Part of a small language model's weights: 2 heads of 64 (1 for keys and values), RMSNorm before each block.
Each number is 128 + 24 x the weight over its row's rms, rounded and kept within 0 to 255. Layers, rows and columns count from 0. The size above them is the row's rms in percent of the matrix's.

# layer 2 attention output (transposed), 128x128, rms 0.288, rows 44-61,107-124, columns 0-127
size [108  92  97 102  99  92  99  98 100  96 106 101  93  97 103  91  98  97 100 105 103 104  90 103  99  87  92 103  95  92 111  95  91 104  97 103]
[[123 135 150 128  86 136 137 173 138 121  95 129 145 151 110 155 108 153  88 118 147  89 129 158 103 106 134 151 140 148 123 125 103 113  83 130 177 158  98 141 125 117  92 137  90 125 122 126 139 139 153  98  81 103  85  85 112 118 111 114 111 127 157 103 129 145 133 156 123 147 110 122 137 182 136 128  79  82 138  92 110 178 122 133 117 117 131 117 178 149 128 113 137 102 124  84 100 134 128 132 155 162 119 107  92 151 143 132 116 134 140  77 139 175 106 112 103 118 137 142 129  89 109 116 149 113  85 148]
 [154 150 146 111 137 111 102 132 146 119 155  83 124 152 137 140  89 192 139 146 158 138 124 115 154 139 114 107  71 111  98 157 114 134 126 147 113 103 137 122 137 123 150 122  92 152 129 133 147 159 131  87 159 110 102 144 131 106 118 145 121 129 134 173 124 194 114 135 192 122 133 113 136 136 128 136 112  77 182 141 102 116 120 131 146 151 155 112 183 148 130 133 102  85 118 126 128 147 105  97 154 140 105 137 120 133 140 158 108 137 130 114 151 122 120  79  93 137 130 104  92 162  85 132  92  91 127 125]
 [114 153 108 139 150 118 131 115 128 122 105 170 100 107 125 144 115 147 124 134 127 151  70 167 112 117 171 102 129 135 112  83 143 151 134  97 114 121 122 119 143 102 138 123 141 114 100 130 131 113 104 155 128 105 125 127 104 198 166 138 119 128 139 123 130 107 133 135 128 120 167  78 121 138 143 123 129 143 170 138 135 133 147 134 172 160 155 139 162 112 102 149 134 165 146 108  96 117  59 183  93 148  93 116 113 135 105 134 144 134 164  82 135 107 174 139 137 178 105 121 152 143 169 137  95 127 135  96]
 [131 103 109 116 150 137 135 121 111  99 101  75 148 111 185 134 107 117 166 154 152 133 136 121 141 187  97 113 136 161 105 119 141 115 119  68 140 119 162 153 107 123 130 161 110  82 125 109 131 138 131 131 134 104 117 140 127 189 121 154  48 120 129 130 127 107  95 125 139 116 132 150 138 144 153 147 139 154 135 108 135 114 115 142 138 123 105 124  86 144 143 115 143 105 175 139  96 143  99 130 152 129 111 139 108 144 126 143 146 118 134 147 138 115 101 174 145 136 111  98  62 165 109 152 118 115 120 183]
 [129 129 154 116  99 144 104 153 125 139 167 118 114 109  73  74 167 165 107 115 147 165 102 157 129  90  84 142 102 135 168 110 113 144 148 152  73 155 161 139 162 126 149 135 145 178  94 125 122 167 105 135 113 119 154 131 147 104 123 129 141 141 163 154 126 145 153  86 166 103  94 108 134 123 102 111  74 112  90 133 143 190 113 104 142 112 116 123 145 123 142 159 119  97 116 127 168 113 149 143 133 116 130 146 133 150 141 129 148 128 174 115 144 128 156 127 140 141 134 124 137 138 126  97 165 106 132 137]
 [155 132 133 122 170 143  50 100 123 128  90 152 153 110 100 100 114 144 165 120 134 113 124 136 114 135 135 125 141 123 160 111 128 172 146 125  82  92 105 115  97 106 156 141 154 157 102 120 148 150 114 115 169 120 181 106 139 137  88 126 123 129 162  71 139 115 128  97 155  93  99 130 128 145 140 106 106 172 110 109 106 126 127  96 122  77  92 135 142 151 146 102 108 161 180 135 168 118 146 148 105 127 156 145 116  89  96 127 142 132 109 146 141 138 121 104 126 106 118 112 134 123 123 156  97  98 131 107]
 [105 144 136 108 147 150 123  95 118 176 131 116 120 103  94 170 144 155 164 118 142 103 114  98 132  81 106  94  98 141 154  64 133 153 147 128 170 117 145  99 144 150 152 172 133  95 132 115 119 125 105 129 179 162 134 118 147 113 139 194 148 143  83 134 103 109 133 131  90 100 118 142 122 145 143 143 138 119 166 137  97 100 104 109 108 119 120 157 138 173 135 135 142  83  94 105  81 103 128 152 164 122 119 156 130 159 122 101 144 136 156 118 120 112 150 100 126 142 120 115 161 123 118 135 111 159 135 144]
 [158 127 172 106  83 109 111 178 162 121 137 113  90 105 130 170 146 107  93  95 123 116  83 132 111 130 132 121 102  88 116  98 145 122 160  93  95 122 161 133 152 171 160 108 117  93 143 126 129 147 125 139 170 138 152 139  70 144 117 141 140 159 121 142 103 133 147  96 110 124 154 132 119  97 127 143  88 119 141 114 125 109 100 119 107 147 107 118 153  97 135 137 125 154 142 101 151 127 143  86 152 130 146 105  68 164 147 148 122 139 103  93 118 158 125 155 137 120  86 114 100 119 117 134 144 127 167  84]
 [104 161 141 133 121 127 118 104 123  91 125 146 148 134 123 111 136 133 121  81 145 128 148 129 114 145  69 140 162 126 128 139 185 146 172 134 111 162 119  65 138 145 190 111 121 106 161 110 118 133  92  97 152 163 116  59 127 126 116  98 106 121 118 133 120 135  89 151 125 116 135 115 163 128 143 163 113 124 111 132 114 153 168  95 141 119 123 121 130 111 106 135 124 145 124  92 157 128 173 169  88 119 104  98 126 141 137  86 121 132 144 114 122 137 106  87  90 166 122 127 104  84 110 142 151 135 158 137]
 [105 142 114 158 146 118  98 136 154 122 154 163 135 136 151 140 119 158  97 171 123 125 146 110  97 123 139 132 108 143 128 113  96 103 128 147 122 155  99 170 154 134 133 143 123 133 125 103 151 117 122 124 131 158 119 107  80 140  57 151 109 107  99 158 121 119 137 114 151 131 122 164  80 105 108 122 106 134 156 108 103 143 121 147 109  99 155 144 139 103  72 158 148 141  75 158 173  99 147 129 146 106 106 135 114  90 127 136 143  97 145 159 126 121  66 165 105 145 111 165  95 161 102 133 110 139 106 159]
 [148 108 142 121 140 157 120 119 114 156 134 117 126 146 132 189 174 153 129 135 146 117 141 136 199 132 163 139 102 115 157 113 148 125 102 158  77 160 108 132 147 142  93 127 113 135 163 114 154 125 101 121 138  94 130  92  94 123  79 137 128 149 125 136 174 130 178 145 131 145 168 142 129  98 107 172 155 122 133 125 156 111 123  95 108 126 132 136 154  98 151 120 174 111 104 101  85 145 165 101 105  99 101 101 148 138 152 128  67 137 116 149 123 126 128 153 121 149 138 139 121  97 129 107 158 154 139 137]
 [144 135 101 127 108 156 147 142 109 133 111 104 152 146  95 121 149 129 150  98 103 111  99 112 112 122 141 142 127 124 117 119 125 102 132 140 143 167  94 127  72 138 151 138 128 129 106 152 143 138 102 133 155 168 132 125 138 134 112 143 150 126  82 176 172 146 106 161 117  87 153 173 163 120 162 110 150 151 132 137 154 130 131 143 129 168 143 151 131 144  98 152 116 193 156 141 129 151 110 147 133 159 145 141  99 135 128 131 103  91 144 120 132 154  92 115 170 164 154  70 170 160  72 121 128 147 109  96]
 [112 137 137 108 108 142 147 149 141 154 142 159 150 150 117 137 101  99 134 135 109 136 160 146 123  79 124 105 133 121  78 121 138 164 158 122 154 156 148 115 123 140  89 154 130  81 113  99 119 104  92 107 179 134 105 120 124 115 157  74 102 115 138 164  97 126 124 119 163 123 121 148 142 112 172 103 140 128 121 115 111 152 156 156 117 165 117 139 116 138 172 147 103  69 151 184 134 100 132 131 152 131 114 142  86 126 102 132 155 139 179 172 177 108 141 109 144 111  88 127 129 138 106 122 144 115 153 125]
 [105 108 178 138 124 115 127 163 112 139 114 133 146 120  93 150 127 151 155 155 118 137 129 107 139 135  83 146 125 124 108  94 116 128 138 130 152 161 139 109 134 160 158 124 119 131 143 162 140 119 166 134 184 110 109  65 158 125 123 122 117 138 182 137  66 100 116 151 117 141 147 125 120 124 164 109 173 132 164 165  89 166 166 111 113 172 141 122  86 164 146 149 140  90 127 125 117 171 119 132 117 124 141 137 122 150 128 107 117 147  76 124 118 146  88 115 143 118  99 160 133 131 153 136 159 121  80 128]
 [149 142 114 108 119 128 106 119 118 149 137 102 139 111 133 144 113  88 131 107 161 100 142 122 136 142 129 140 100 126 113 130 161 152 163 142 101 183 153 102 117 107 115 142  86 102 165 116 131 123 127 112  74 132 101 116 120 156 136  97  98 121 172 107  62 151 134  94 157 136 102 128 117 135 134 148 131  93 147 146 129 125 131 162 136 160 137 110  87 122 103  97 135 183 118  95 127 134 129 119 126 113 162 201 119 121 117 161 144 180 117 115 134 123 117 124 137 121 161 132 166  90 131  93  79 165 142 107]
 [119 120 166  83 100 126 118 161 102 148 129 130  99 150 136 110 161 111 148  95 141 132  89 127 129 145  84  96 108 107 112 136 152  95 127 123 116 131 165 112 132 148 128 128 163 182 168 144  99 138 147 124 124 157 109 121 134  53 128 153 134 118 150 152 138 156 152  93 130 103 125 166 124 121 114 120 128 130 163  93 103 149 155  75 143 162 178 111 103 134 116 178 117 130 159 115 123 115 130 113 118 114 159 151 127 107 157 161 143 121 159 131 113 160 125 148 119 165 145 151 150 141 176 103 137 125 132 173]
 [147 112 106 124 109 132 113 150 137  89 116 101 123  85 108 128 116 123 125 102 114 115 140 196 109 172 115 149 132 132 128 124 151 118 104 182 116 127 128 117 105 110 155 114  92 115 140 117  93 157 112 154 107  97 112 173 192 135 145 121 109 110 140 127 155  86  82 106 119 108 147 150 157 121 127 120 180  96 112 149  92 123 148 129 150 161 102 125 112 136  85  69 134 140 130 122 106 123 119 114 127 152 105 112 135 121 125 159 148  99 120 124 169 140 151 105 140 116 152 152 130 157 158  91 128 103 182 155]
 [184 115 158 170  83 115 153 113  91 128 130  98 145 138 136 114  95 122 110 153 128 154 139 122 136 115 155 147 117 139 105 136 162 137 114 142 108 141 132  96 133 136  93 113 137  52  94 128 123 124 127  88 157 144 129 164 115 137 104 105  64 139 109 129 127 100 144 113 172  96  80  59 134 147 139 133 111 153 129 157  96 162  68 126 160 127 140 128  91 148 120 120 134 143 120 114 139 111 134 130 121 124 119 107 143 134 124 128 142 107 150 139 104 128 140 105 163 118 122 131 139 106 169 143 116  72 159 127]
 [140 120 140 165  82 146 143  85  57 136 154 103 153 150 139 123 111 143  71 109 138 139 166 162 125 166 108 153 151 128 156 105 115 134 112 120 150 162 137 130 112 133 136 116  87 141 137 136 138 135  89 147 113 156 140 132 161 119 147  98 131 145 110 130 135 139 173 125 121 147  89 146 177 139  98 158 153 127 143 106 144 128 146 121  79 145  73 135 134 133 136 130 110 158 139 139 120 126 147 153 157 135 134 118 155 134  73  85 136  80 114 116 146 156 108 123  94 127  97 126 139  94 134 106 153 117 168 161]
 [115 103 124 149 195  97 117 108 150 117 174 124 130  61 166 104 127 136 171 112 114 161 139 116 146 152 123 125 120 130 114 116 156 119 145 137 115 111 130  74 132 137 170 109 143 106 150 131 135 114 118 154 171 157 130 150 130 113 163 137 168 132 109 162 103 115 119 120 114  78 115 146 128  70 156 155 152 139 103 132 122 108 131 120 154 141 123 130 112 146 104 147 122 118 130 153 133 110 134 107 119 108 130 156 126 109 119 147 134  86 124 189 124 120 150 153 162 123  97 104  81 155 160 130  67 129 159 111]
 [ 85 126 140 158 126 146 164 117 118 130 105 172 125 102 126  83 149  80 134 103  65 138 130 121 124 119 146 137 157 112 136 117 121 124 118 108 127 145 127 135 114 137 125 140 162 116 123 104 132 123 113 182 104 137 152 164 117 143 149 125 147 132 118  69 149 121 125  89  62 165 114 110 137 143 137 124 140 175  91 129 147 121 134 102 138  95  66 139 100 113 123 149 144 156 139 144 148 119 139 137 154 120 115  91 136 152 128 133 162 117 105 152 144 134  72 129 127 145 127 173 170 107 140  93 186 126 148 122]
 [131 115 103 146 129 151 152 204 109 111 135  90 115 127 124 113 138 104 118 136 126 112 180  81 130  98  96 105 117  93 139 171 115 121 152 129 146 135 143 171 119 143  89 112 135 118 173 129 142 114 151 101 144 115 134 143 153 102  86 117 159 115 143 146 134 108 153 131 132  92  80 126 115 115 133 127 107 101 107 106 134 116 114 153 119  75  98 114 137 150 118  82 163 118 128 141 154 161 159  87 135 118 171 137  96 112 129 164 158 128 113 144 143 136 124 118 170  67 139 115  92 107 101 131 144 100 135 129]
 [158 165 143 116 120 130 124 123 124 132 128 167 105 106 102 151 139 111 132 125 115 138  96 131 138 111 161 142 129  93 100 146 163 154 128 153 115 144  78 131 134 170 130 133 125 136 145 126  80 130 107 131 132 153 116  92 142 116 123  96 195 112 117 125 153 112 181 136 140 141 112 103 115 104 110 125 125 100 204 142 110 136 128  75 132 132 154 103 165 130 108 129 142 164 113 103 145 125 142 152 164 111 134 116 128 107 169 168 128 140  82  98 140 150 184 104 147 139 126 141 160  99 135 129  98 125 145  71]
 [138 159 116 130 152  86 162 104 161 141 119 126 133 154 184 144 104  90 167 154 131 111 122 121  85 143 189 106 141 147  91 162 102 121 144 102 131 140 116  96 104 138 101 123 132  59 155 151 164 103  97 114 128 145 125 148 156 145 100  95 113 115  97  99 123 117 112 189 121 130 114 158 106 113 141 152 162 137 167 112 124 104 150 147 117 120 156 107 172 120 131 107 152 155 123 140 128 130 120 132  97 117 177 160 110 101 169 131 117 154 110 144 122 158 105 145 148 137 136 126 117 142 135 125 109 104  98 120]
 [112 133 115 130 106 134 195 162 132  92 196  95  95 116 136 145 127 106  82 130 123 130 135 150 175 109 110 157 115 121 104 149 169 113 122 128 128 140 111 125 157 100 133 114  78  91 109 160 126 108 105  98 108 147 116 116 109 144 116  86 107  80 105 191 152 125 120 136  90 113 120 112  98 104 106 130 130  97 102 146 149  88 149 149 132 187 135 140 112 140 122 131 154 112  88  97 135 113 118 115 144 126 105 101 143 124 139 166 128 129 147 102 140 150 120 131 157 136  99 155 134 110 133 132 155 167 125 143]
 [125 136 143 130  96 107 119 130 135 136 160 120 141 122 135 131 119 169 126 124 139 147 156 153 150 180 144 148 140 158 115 124  75 123  96 103 150 165 111 149 121 152 154 109 137 187 122 163 128 110 134 128 119 119 106 132 102 116 120  90 127 108 134 119 176 130 132 146 136 125 118  84 170 143  83 118 155 157 130  81 127 137 176 126 181 149 149  67 134  86  81 150 106 161 131 151 159 124 156 133 108 131 117 139 151 128 143 154 125 119 108 151 138 157 105 166 149 138 142 104  90 111 142 136 174 121 102 159]
 [ 89  95 121 117 149 145 131  90 106 135 116 166 153 115 131 105 108 140 120 145  93 153 173 142 121 126 111 171 152 164 149 150 132 135 146 170 169 129  95 143 121 103  93 121 124 163 100 142 133 129 125 136 127 125 136  84 170 127 134 121 107 145 127 160 147 101 122 179 127 115 115 143  83 126 130 147 150 134 119 150 126 121 112 132 150 128 173 181 119 132 103  93 131  97 131 130 141 146  94 145  73 112 105 126 160  93 136  97 130 119 126 150 122  95 162  88 165 126 151 131 131 146  99 117  81 103  82 178]
 [143 114 112 122 108 153 124 123 147 141 123 128  92 153 151 170 123 139 140 130 147 138  85  90 126 124 180 127 133 136 106 128  72 121 130 118 145  99 117 181 147 101 103 103 117 130  77 122 103 133 175 155 122 132 176 160 134 132 141 143 103 134 152 110 125 121 144 108 138 153 123 126 112 138 115 105 121 149 159 149 150 115  74 159 105 142 119 122  83 140 179 121 104 101 127  98  76  98 105 107 154 131 138 129 121 122 108 196 143 112 135 135 107 143 148 149 151  61 141 137 146 120 166 133 128 131  85 128]
 [154 147 125 123 147 119 178 148  89 118  83 114  77 134  66 132 171 133 138  72 116 117 129 143 161 148 112 108 111 104 154 103 146 140 143 129 142  85 150 121 111 117 132 125 137 139 128 143  78 151 145 105 104 109 133 159 122 100 141  95 153 127 106 135 125 125 119 140 106 114 135 122 156 113 137 150 136 107  94 147 133 110 143 124 146 156  76 131  88 130 169 105 107 142 182 104  88 151 130 128  77 144 140 108 138 129 118 131 151 134 138 128 130 127 164 131 151 106 145  62 141  78 144 116 128 142 150  88]
 [152 138 117 155 123 157 148 132 126  81 131  92 112 103 138 113  46 115  94 114 114 137  91  96  84 131 108 107 125 121  91 159  96 122 141 112 147 101 156 115 142 122 141 141 165 108  85 160  66 160 176 164 108 153 121 150 166 164 150 119 145 118 125 123 110 135  91 133 131 130 104 146 150 165 157 106 136 152 124 111 104 137 122 129  98 112 146 152  94 135 111 134 104 114 152 133 168 151 127 137 142 115 155 128 118 126 127 122 178 124 133 155  79 119 119 140 169 149 111 113  81 148 128 129 135 119 140 125]
 [111 115 177 127 151 115 139 104 136 100 125 161  97 113 169 132 123 125 115 153 126 124 154 170 165 127 125  97 113 145 133 139 121 146 165  93 103 105 146 128 169 114 112  89 149 109 145 116 115 136 137 150  88 108 123 129 143 129 147  91  78 138 160  81 111 156 148  92 129 154  86  65 111 145 126 132 113 113 116 119 109 132 136 130 138 107 116  96 117 110 138 112 152 116 147 108 153 102 134 103 131 123 192 104 115 118 124 139 183 166 127 163 117 101 145 112 103  95 105 163  86 131 184 112 125 141 146 142]
 [125 123 143 208 131 104  91 111 162  91 110  98 135 136 115 138 130 138 123 128 164 117 105 134 118 172 154 143 106 142 154 122 164 112 111 152 138  87  94 125 144 120 143 116 148 110 135 140 119 164 133 158 122 103 108 140 117 173  92 133 194 125 100 139 150 107 143 137 134 149 106 118 129 179 128 142 133  96 131 142 130 114 115 105 106  94 136 111 147 144 104 132 157 159 133 126 124 164 111  96 121 107 135  75 158 131 125 184 104 151  91  70 103 126 129 134 104 138 183 126 106 122 144 124 104 116  95 140]
 [143 133  84 115 144 150 114 117 140 133 143 118  97 106 149 109 152  96 119  84 164 125 169 171 116 122 171  81 135 160 115 126 168 132 122 137 102 139 102 160 123 129 115 125 145 154 117 118 122 125 126 162 129 130  88 183  89 133 117 120 120 104 102 126 138 145 114  99  90 135 130 141 113 133  93 148  83 119  55 127 150 113 141 132  95 104  82 128 139 101 102 140 125 128 129 146 167 121 136 129 113  92 163 131 158 112 123 124 126  93 199 161 115 145 161 150  97 143 161 111 147 125  96 124 136 134 146 102]
 [111 137 120  87 138 145 159 113 150 103  94 151 123 152 132 142 154 157 148 119 103 173 120 142  83 128 147  89 125 110 127 140  66  92  78 135 134 113 138 139 138 120 140 131 167 152  89 121 128 126 135 117 163 128 134 137 141 111 109 133 172 145 100 156 175 122 112 164  81 121 136 140 131 128 120  87 153 153 124 107 108 105 144 109 158 117 131 118 189 137 162 147 133 128 131 147  97 136 145 129 150 145  80  69 129 124 152 103  88 100 143 158 128 128 116 114 126 145 105 105 103 185 135 136 154 103  98 121]
 [148 130 110 180 148 132 133 143 141 132  99 112 169  89 157 136 114 153 107 177 126 139 138 135 144 109 144 141 120 130 146 123  92 141 112 126 126 135 129 148 175 143 146 155  88  99 108 161 137 143 153 149 142  94 154 104 119 185 131  63 110 161 117 128 112 124 134 186 139 155 142  58 111 128 144 135 111 154  98 169 134 142 121 163 112 121  71 137 138 100 138 115 127 114 102 147  98 127 150 127 157 152 115 115 124 161 111 107 105 123 126 103 124 147 153  75 122 118 109 100 118 161 128 149 139 130 130  85]
 [144 151 143 145 148  95 182 154 127 157 124 133 139 138 157 132 133 109 100 137 138 151 133  98 144 102 134 124 116 131 100 118 131 155 156  89 140 152 119 119 155 127 101 172 174 105 128 138 147 117 152 122 139 120 135  95  59 113 112 122 130 136 119 148 105 159 195 154 127 148 104 126 129 131 123 136 125 167 105  95 163 144 118 110  77 137 185 132 120  97 163 173 134 122 134 135 127 159 145 187 126 141 135 155 149 124 127 139 126 147 146 137 109 157 117 131 142 178  96 101 110  98 122 146 135 144  63 138]]
# layer 2 attention value, 64x128, rms 0.185, rows 44-61, columns 0-127
size [104  96 103  91 107  95  91  98  98 102 104 101  95  89  97  87 100 102]
[[129 138 144 101 151 160 140  91 130 107 113 152  71 116 129 126 167 103 174 182 137 118 124  59 114 139 147 146 119 171 124  98 134 143 155 131 120 118 145 122 125 125 128 108 148  90 115  89  92 154 107 102 150 115 158 149 145 139 134 108  74 141 123 173 165 102 123 127 114 146 138  88 140  98  83 103 131 124 107 126 150 154 140 101 127 152 124 148 111 105 122 117 157 127 148 168 110 127  99 148 120 169 131 117 123  97 113 137 103 129 133 107 134  99 185 144 117 105 151 134 119 174 128 133 111 148 120  74]
 [164 125 107 123 119 102 125 123 126 149  98 113 145 132 110 128 139 111 151 143 128  97 153 126 100  98 178 112 141 180 126 130 144 114 145 129  88 143 162 161 147 131  82 169 128 120 166 152  94  94 122 101 105 162 124  82 170 105 144  82 143 187 118 143 135 115 179 152 127 146 131 135  96 116 125 102 164 143 105 151 175 114 116 124 174 162 155 146  78 125 121 103 140 160 121 110 118 115 134 136  97 148 149 134 180 140 126 142 146 133 149 128 139 113 146 105 142 136 124 122 127 106 177 160 137 128 102 120]
 [ 94 138 166 105  95  77 156 104 151 106 127 148 146 141 148  93 138  92 133 105 157 108 145 146 122 144 141 143 122 147 119 112  99 106 133 101 116 156 140 115 152 146 151 109  77 111 109 110 158 185 119 139  92 106 136 107 112 167 126 127  94 123 143 157  88 167 142 123 110 174 142 152 123 113  99 102 147 144  82 156  96 111 134 123  89 152 108 133 110 127 158 135 111  73 148 124 146 147 168  87 160 134 119 141 158 135 120  98 134 147 122 119 137 120 122 103 134 179 128 164 112 119  87 120 156 145 118 152]
 [ 88 137 164 125 105  97 141 100 150 155 145 150 127 169  69 127 118 127 101 101 126  86 114 153 117 100 150 128 142 147 147 150  76 113 131 161  93 144 112  91 134 110 132 111 120 149 122 115 145 133 167 142 133 170 169 142 163  91 156  67 154 137 142  97 114 126 130 119 141 118 129 142 136 133 116 103 142 113 128 146 137 147 152 139 146 182 113 169 161 131 126 128 109 140  90 111 105 125 131 130  93 159 145 129  95 114  82 139 111 106 110  93 151  98 121 104 102 180 149 141 138 112 118  87 133  99 160 119]
 [122 147 105 167 176 131 119 123  85 103 119 113 150 139 135 114 111 132  77 155 150 103 151  79 123 112 114 137 138 128 157 134 155 124 115  98 132  89 120 129 133 124 116 115 141 132 100 128 147 118 139 124 143 133  89 134  94 136 174 154 155 135 137 130 151 126  98 155 143 110 187 124 116 113 126 151 107 129 109 166 126  95 143 135 109 147 108 125  93 144 147 167 142 171 178 163 110 125 104  84 173 129 120 148 117 134 132 120 145  94 125 146  72 158 109  92 109 113 151 134 147 164 147 196 161 158 117 129]
 [ 92  81 147 119 131  90  91 134 112 149 171 171 138 114 122 123 162 114 116 108 168 118 129 107 138  89 125 141 122 149 128 113 121 115 142 131  93 172 145 170 120 132  81 127 164 166 138 162  93 105 141 133 134 119 165 135  96 146 115 160 152 105 149 140 113 148 136 106 145 176 127 136 133 120 104 147 144 117 109 150 106 114 107 154 122 111 162 135 144 139 106 133 121 131 131 119 130 116 151 126 136 154 160  72  98  95 161  86 151 127 140 114 122 114 113 137  83 154 123 131 165 131 106  77 130 163 155 197]
 [141 128 140 181 145 122 112 132 126  82  99 153  86 143 150  97 160  68 119 131 120  95 131 142 155 139 133 193 169 114 187 160 159 124 101 143 101 116 111 123 130 107 143 131 137 121 144 138 166 119 109 145 105 132 134 186 169 126 129 128  90 159 155 102 124 136 115 136 158 172 148  98 122 152 153 135 121 113 126 126 167 144 158 150 103 122  94 121 125 138 116 136  79 163 147 120 160 112  87 139 109  81 119 135 141 151  98 129 120 146 116  95  97 118 125 129 111  89 140 121 103 129 128 102 116 124 109 114]
 [ 81 173 142 156 169 134 109 146 116 154 112 116 168 129 102 103  93 129 134 148 133  96 112 118 107 163 121  74 107 133 121 131 107 133 121  85 110 112 127 115 111 116 148 171 124 108 131 137  78 158 127 152 119 107  82 128  86 128 143 106 151  81 137 130 112 125  80 153 166 132 129 111 162 105 111 107 112 109 144 119 118 139 124 111  91 112  94 116 112 161 129 117 120 130  89 168 131 133 170 147 140 183 144 121 143 102 129 101 129  99 135 119  85 158 135 179 113 124 156 123 127 156 160 129 140 105 166 105]
 [122  91 111  79 121 114 129 128 103 183 117  56 109 114 151 122 121  97 124 177 131 155 122 135 140 149 128 138 104 132 113 139 141 125 107 115 100 116 142 122  95 148 130 169 147 113 144 148 142 129 131 126 123 121 101 169 135 112 130 121 113 142  82 112 133 175  90 120 102 119 127 164  80 112 136 121 126 150 123 129 129 123 124  69 156 159 152 120 198 135 106  78 139 117 121 185 136 134 101 143 138 139 102 104 127 127 139 110 108 143  75 137 115 119 117 141 110 141 104 162 110 163 119 100 107 152 148 173]
 [111 107 137 124 120 127 125 136 118 158 150 164 127 126  93 162 164 100 163 117 104 138  83 101 104 197 123 154 121 103  87 132 150 148 140 114 117 106 131 139 155 160 138 133 111 161 143  97 127  98 125 141 123 106 149 144 125 118 116 166 117 144 113 174 112 116 120 154 121 121 165 169 134 100  92 142 106  90  76 120 155 140 128 114 177 146 150 140  95 113 168 121 133 121 109 101 143 161 128 131 119 151 101 112 149 172 121  91 110 126 105  86 134 144 130 184 142 148 115 150 164 105 111 103 168 111 152 130]
 [ 76 131 123 144 126 103 116  86 131 170 109 130 129 137 141  83 103 134 161 142  97 145 127  99 126 101 117 108 140 143  97 101 145 128 132 140 162 118 140 123 145 107 150 162 127 144 126  96 104 152 123 155 110 123  66 148 140 150 108 133  99 110  80  77  71  98 110 146 140 125 100 115 122 134 133 121 118 177 106 112 125 137  93 104 159 129 134 114  76 139 122 120 129 158 177 111  87 143  92 158  93 182  96 136 128 111 100 104 154 102 132  99 125 129 116 112 127 110 108 117 166 149 140 161 113 128 142 113]
 [122 146  95  97 126 143 104 112 123 130  87  93 149 130 145 137 123 123 137 132 107 155 147 134 126 135 156 113 138 134 149 143 142 140 118 101  72 143 140 108  99 127 124 133 125 112 101 102 118 137 138 120 136 117 117 143 161 152 129 156 101 107 133 120 119 138 147 106 114 173 124 134 120  96  95 173 102 103 132 151 143  83 133 152 156 124 126 167 158 130 143  91 102 100 100 147 121 167 166  87 139 124  87 152 177  82 151 126 155 161 107 105 147 115 179  83 110 132 119 170  88  70 156 158 162 119 135 160]
 [136 134 145  88 129 149 156 107 138 136 158 138 106 120 158 104 107 156 116 130 140 119 107 118 103 138 148 139 124 121 125 151 141  56  83 116  84 133 116 128  94 126 133  78 133 148 126 126 165 137 168 110 125 177 169 135  76 120 126 106 126 143 149 130  88 126 151  97 144 166 159 127 160 112 130 119 167 146 152 129 154 107 110 127 163 126  58  73 108  98 141 153 174 156 153  98 114 162 151 134 127 120 154 116 124 164 135 104 117 118 129 125  80 108 112 121 144 143 134 150 141 165 144 144 124 127 120 138]
 [161 131 135 144 151 124 121 124 152  81 171 121  84 139 143 131 123  85 139 190 152 134  92 136  98 141 119 133  88 105 169 110 110 143 120 140 118 130 124 131 141 108  96  91 107 140 110 112 121  82 131 128 149 118 188 144 129 124 123 121  99 114  88 142 115 138 169  92 122 184 162 112 100 116 144 115 125 101 122 136 126  82 118 147 155 118 134 156 144 133 113 132 139 135  89 145 151  93 134 113 167 118 131 164 121 107 129  77 145 127 142 149 125 129 162 127 152 103 149  95 149  82 158 169  84 125 130 140]
 [139 133 152 139 148 116 125 160 134 138 138 160  92 146  98 145 114 131 117 132 132 101 151 145 128 104 151 131 138 138 145 112 137 140 147 102 105 106 118 110 106 176 156  66 129 128 177 134 138 119 115 158 167  93 144 144  88 127 160 129 142 117 122 127 146 144 203 170 134 119 102 142  96 112 167 151 119 167 117 165 157 159 116  98 113  94 148  97  91 108 109 134  97 121 127 156  85 149 148 157 100 139 123 147 125 166  88 123  90 103  75 144 136 123 121 158  87 113 112 142 145 137  99 119 141 114 121 107]
 [137 129 136 135  91 119 144 114 104 119 129  97 140 144 134 157  78 134 102 133 110 108 110 123 115 109 147 135 145 178 122 133 125 141 139 107 140 149  99  64 159  73 111 112 145 138 132 158 142 148 127 183 112 128 106 137 149 113 124 160 139 163 133 139 131 122 163 153 154 105 141  86 153 161 171 129  96 142 125 138 105  81 113 154 146  77 114 123 163 149 178 118 190 167 146 122 159  99 145 126 148 134 106 123 148 102 129  89 156  96 106 118 149 108 118 114 137 101 108 124  99 120 137 147 161 145 126  94]
 [ 89 101 151  97 127 119  83 127 113 104  89 158 154 131 156 127 117 157 177 131 105 125 160  93 163 111 143 107 135 130 141 100 112  80 111 137  89 123 127 112 145 138 110  89 150 155 128 114 157 141 106 135 195 162 137  97  89  78  83 144 151  95 120  96 161 144 119 156 104 147 125 112  84 138 118 142  99 143 154 125 110 150 134 157 148 136 134 126 157 134 121 153 136 134 117 131 160  67 115  85 115 100 159 131 127  89  88 105 114 133 125 122 117 127 130 101 123  99 133 119 140 104 141 118  97 115 112 109]
 [113 125  55 114 146 106 123 134  95 120 147 146 157 142 152  92 180 131 153 111 136 128 116 115  92 112 129 113 127 168 110 161 144  96 124  89 164 137 115  95 125 118 158 157 133 141 165 110 167 150 159 139  87 133 150 117 112  71 127 139 119 126 141  92 149 127 108 142  98 156 137 131 133 142 144 128 160 107 135  96 108 114 158 109 136 118 148 220 144 134 131 157 146 130 128 160 114 100  72 141 149 168 156 138 119 120 104 116 114 119 132 147 145  92 128 116 129 111 123 131 134 117 109 113 105 120 180 138]]